Weights of a small transformer language model.
Size: 8 layers, width 160, 5 heads of 32 (1 for keys and values), MLP 320 ReGLU, vocabulary 2048, 2.05M parameters.
Architecture: RMSNorm before each block, rotary positions, biases on query, key and value, tied embeddings.
Training: a variant of SOAP for these matrices, 132M tokens, 2580 steps.
Each number is 500 + 25 x the weight over its row's rms, rounded and kept within 0 to 999. Layers, rows and columns count from 0. Numbers have three digits each. The size before them is the row's rms in percent of the matrix's.

# o: layer 4 attention output (transposed), 160x160, rms 0.0761, rows 2-7,34-38,66-70,98-102,129-134, columns 80-159
# v: layer 4 attention value, 32x160, rms 0.0554, rows 2-7, columns 80-159
o129 107:498482485508513485478503473483452550475513527493497482495467446470527516531562511473497519483488487457516471553450522497480509522489502486526504513472469540446483512525498539493468509525469501484489450485497521508503520504505484524549520507
v2 110:497497512520546539493534507518494513539520513523509525456485512505511457507456515498485553456465542525471516487525501490517509536464513525514480470510479513502546549499525521544532490501526523480498511493457490451491500509512530488528537475
o2 124:534485521505489503500498518487496507497517491505515445494516522510536490487449471497593474506454508514475487511486517498485542478507560504479465486436530509494476518527525488479481497544505516486472514523467481491467484479493493495470523499
o34 098:485458524527556475532504485518495457492491494500475468488520504503499487541509529493560496494495510521511482515450547492499521488503517527500478501497485491484515466572516492534500501520486501498446520520455432502442507483524514505516508508
o66 083:541507508512512517511507467525511528522528548515531504497466499493505490464496519501485505514512536477504487516533518510512502489481493498468524476499471484499495526472521528532530504467486513486523522496559504481477483496512491483497540506
o98 098:459525501475475479472463511440502514480461484478489510531518501470500499488529500513467500509546489485516493521501505489495445513500456464512501518502513519503488493453476481445481486489471453543560492497516529549569513499504505504506466521
o130 107:519493460482472550474497514556487490512492463482484463509517463508512495513532485529487473507492498513513511450527468525530478511496504525509526484488506482516531480534498477483520522469511525523480459456501477532484532501500508542528498501
v3 103:463520482506501491508462484478514511517471522520523560540517512523491479487496465487495519518464530461509508487510475520515523513459497462473480479516498495528503496503472516495508514483529522498483479509493546502512471526483461503512508512
o3 117:525545504527497490455477504500533521526533523476533494537486467464504497501468528458543492490505486457487554502529501501506508514503511451506508480437515513488492487512489507525504509549508514478522520485511483532512516498490525530501502476
o35 091:513513508474488463511486477484500552509483508497495553490505526477484448515521519479417522494525525500468488554498480530497525527516525502532501477470492521532510505444520489494509484497495501524483492495498509486478487490503484525484443538
o67 106:522488468499531522463507513461466467491468478507523483500478485515525540484480460518510475492539505546507483446527491518488496472497508494497461476524503468486521524524513468497487572486494473493543511504519516462481489487466479508486527465
o99 098:510462505482480504509541512504470485504495438522458470492534508476489488532506525548487473500498522510505516536479539477492516467501471536518496505513480515456456512550483514513518468475443462507498538467476475546482524476497496522463478493
o131 080:512496491484497498489486501533510521475534560507561488490486476506550505438532439515521498506483535491503516484494513472490489518461529498517486512490490487486535484495526512463524517505525509480471487503520567501502524521504517534548564502
v4 100:480484468561510451512549482511522524468543492452509489496497549476532481469520490485496473475487541499541472505484517550517507535495514550491511489482472504485482492492506536488450504504501459522518507489473534490506502507494507529504518470
o4 128:531507503510505509493457511537470513489509506530520488506532489460546493484540485535480495494539495502510548513530490501493527495481503529496509489489505488503497514429469486515487446507512488522473514512528505483504500497470552504503552459
o36 087:534487473549522519526496516576496528484518475514507485487509501478531515473525499510527480487505531507534534533509512500495487491523498552502521445506469479477490532467511518526492475537486510522467474504505487489496485480492518480504526489
o68 080:511514488458500458484505479460525539511489513480528520492501491531489483489514510471481513456523520462471500480550480505463468522452490516545465479522464495505545489533514564493468492467466461499507515487463460506513512508529466490511487514
o100 096:449490542500482533522457488514480474522468495503440517495501497528488530530453513488510508551496485492484508479464495481532510472532480457509504503514542499502482476527468455496520540512485516475510488529513513559455484506490498503461459514
o132 078:507473509523541479461527461477501474479501514492515485496449482529483505522515510518524498476458517543479483529519481482499528515474505478465461553481486532506492470510505518490521528522485528496448511515503473483554497520510482499550501532
v5 097:502447499466484490500525518470441511556522500501513453471505517542432514471499524539513544506465486483498512523505491537494488473500504459506519535555486569525506515482492536500492479490535446534500515550525481512517508528514457526504514485
o5 124:452529501533511483498532503496463529532496533476491479508535502485491504414456489481494463474510480478506530425506505522509498471473525523522521508528534532498511497476492496464520512525509509495507509535513515519461472485518470511462545534
o37 079:468489497497461517521532502496493504507510474491490483538526476471550529458493526474493482514458505476509455478481507479504493474501472537474524550519511522487466499470465494480490475507484511483534487510497477526443483532505511505458504535
o69 090:531486475460548451496495516464492477479518499445534483492499478513477455528511482511524553480485510508519479529494492503487505512510543464546457443489477502504523528502466507486515524513539470508494499475528504489515517488498477521474469485
o101 104:487522540529503520519487464526530476484496508536497551499486521496559489548519536489495494520529488526490527504526498452514509528499477502482522488436516456487496477544518479525513461492489479457501538498497501504491472492475508479545485449
o133 091:528552490502521504484500497485518513513484539487521487492495473506463507516487503501469506502519506481521446489471496504495500520502513495502501465488516489488477489456483501516437527549494500505455474516512511485514537483560510560518490545
v6 107:498522457434537495494537588515541497515483509508485497479481460528497525484476546480502465505499508475465512536518474548555504488503487517516505461544508475515518514510492495490467466473486493434479507519467510442538456515478532503524493505
o6 112:463526475527501494525519545475471523500500468506477518529484519464497467505480492487531482473530476493500509480487498501502486527463511541534500517511525507528490530503504499485503510537511499492513530504482466486447512452495488462539521490
o38 084:490487475539530546516489505511440505458533490458497495502523510475481449481493491495512479520495488500491510537524482499525498522467474500453502484468506486493477498567488465485507496482491514525520530484491524505535479509513503484472536487
o70 119:465482538490493468471512492515465461547499527511493480487527534546531529526506481476508504483470479484516543483504506544480500481494502509499536503510510496519541515496498490536498524481467490463481485498437520471481481509530508475524481461
o102 094:516518514503478516544482469494536502479510494484524495494487473494481492482488495532476515522474502535497447451467510478489518494544474488489475496482463502454482476502478537517512511516528515548505478506528498531507524522520491502428512542
o134 092:498453514484515487501479483528490503516495473543491540518488504524481500528510527498547509496495490527471505524576477510506502480534528521531500511524493489493483475490539470476496486487520490462517544505508476482472455485474480508563507502
v7 083:502482484522507516499482482485504495507498485528509493484509476509485522530493454472515503500509482484497521493533443487494529523472527529505434537509477479523470501508526521538522501525508495516468472512516494494519479414518511542472453482
o7 096:504486520475539530450480491544479497500487528533493497526532514557502492524502501471478465475501464504456514543475491486494500487550501494494499533474492506517487491510507533455462451482518477502509478483512527511496493485494532546498494494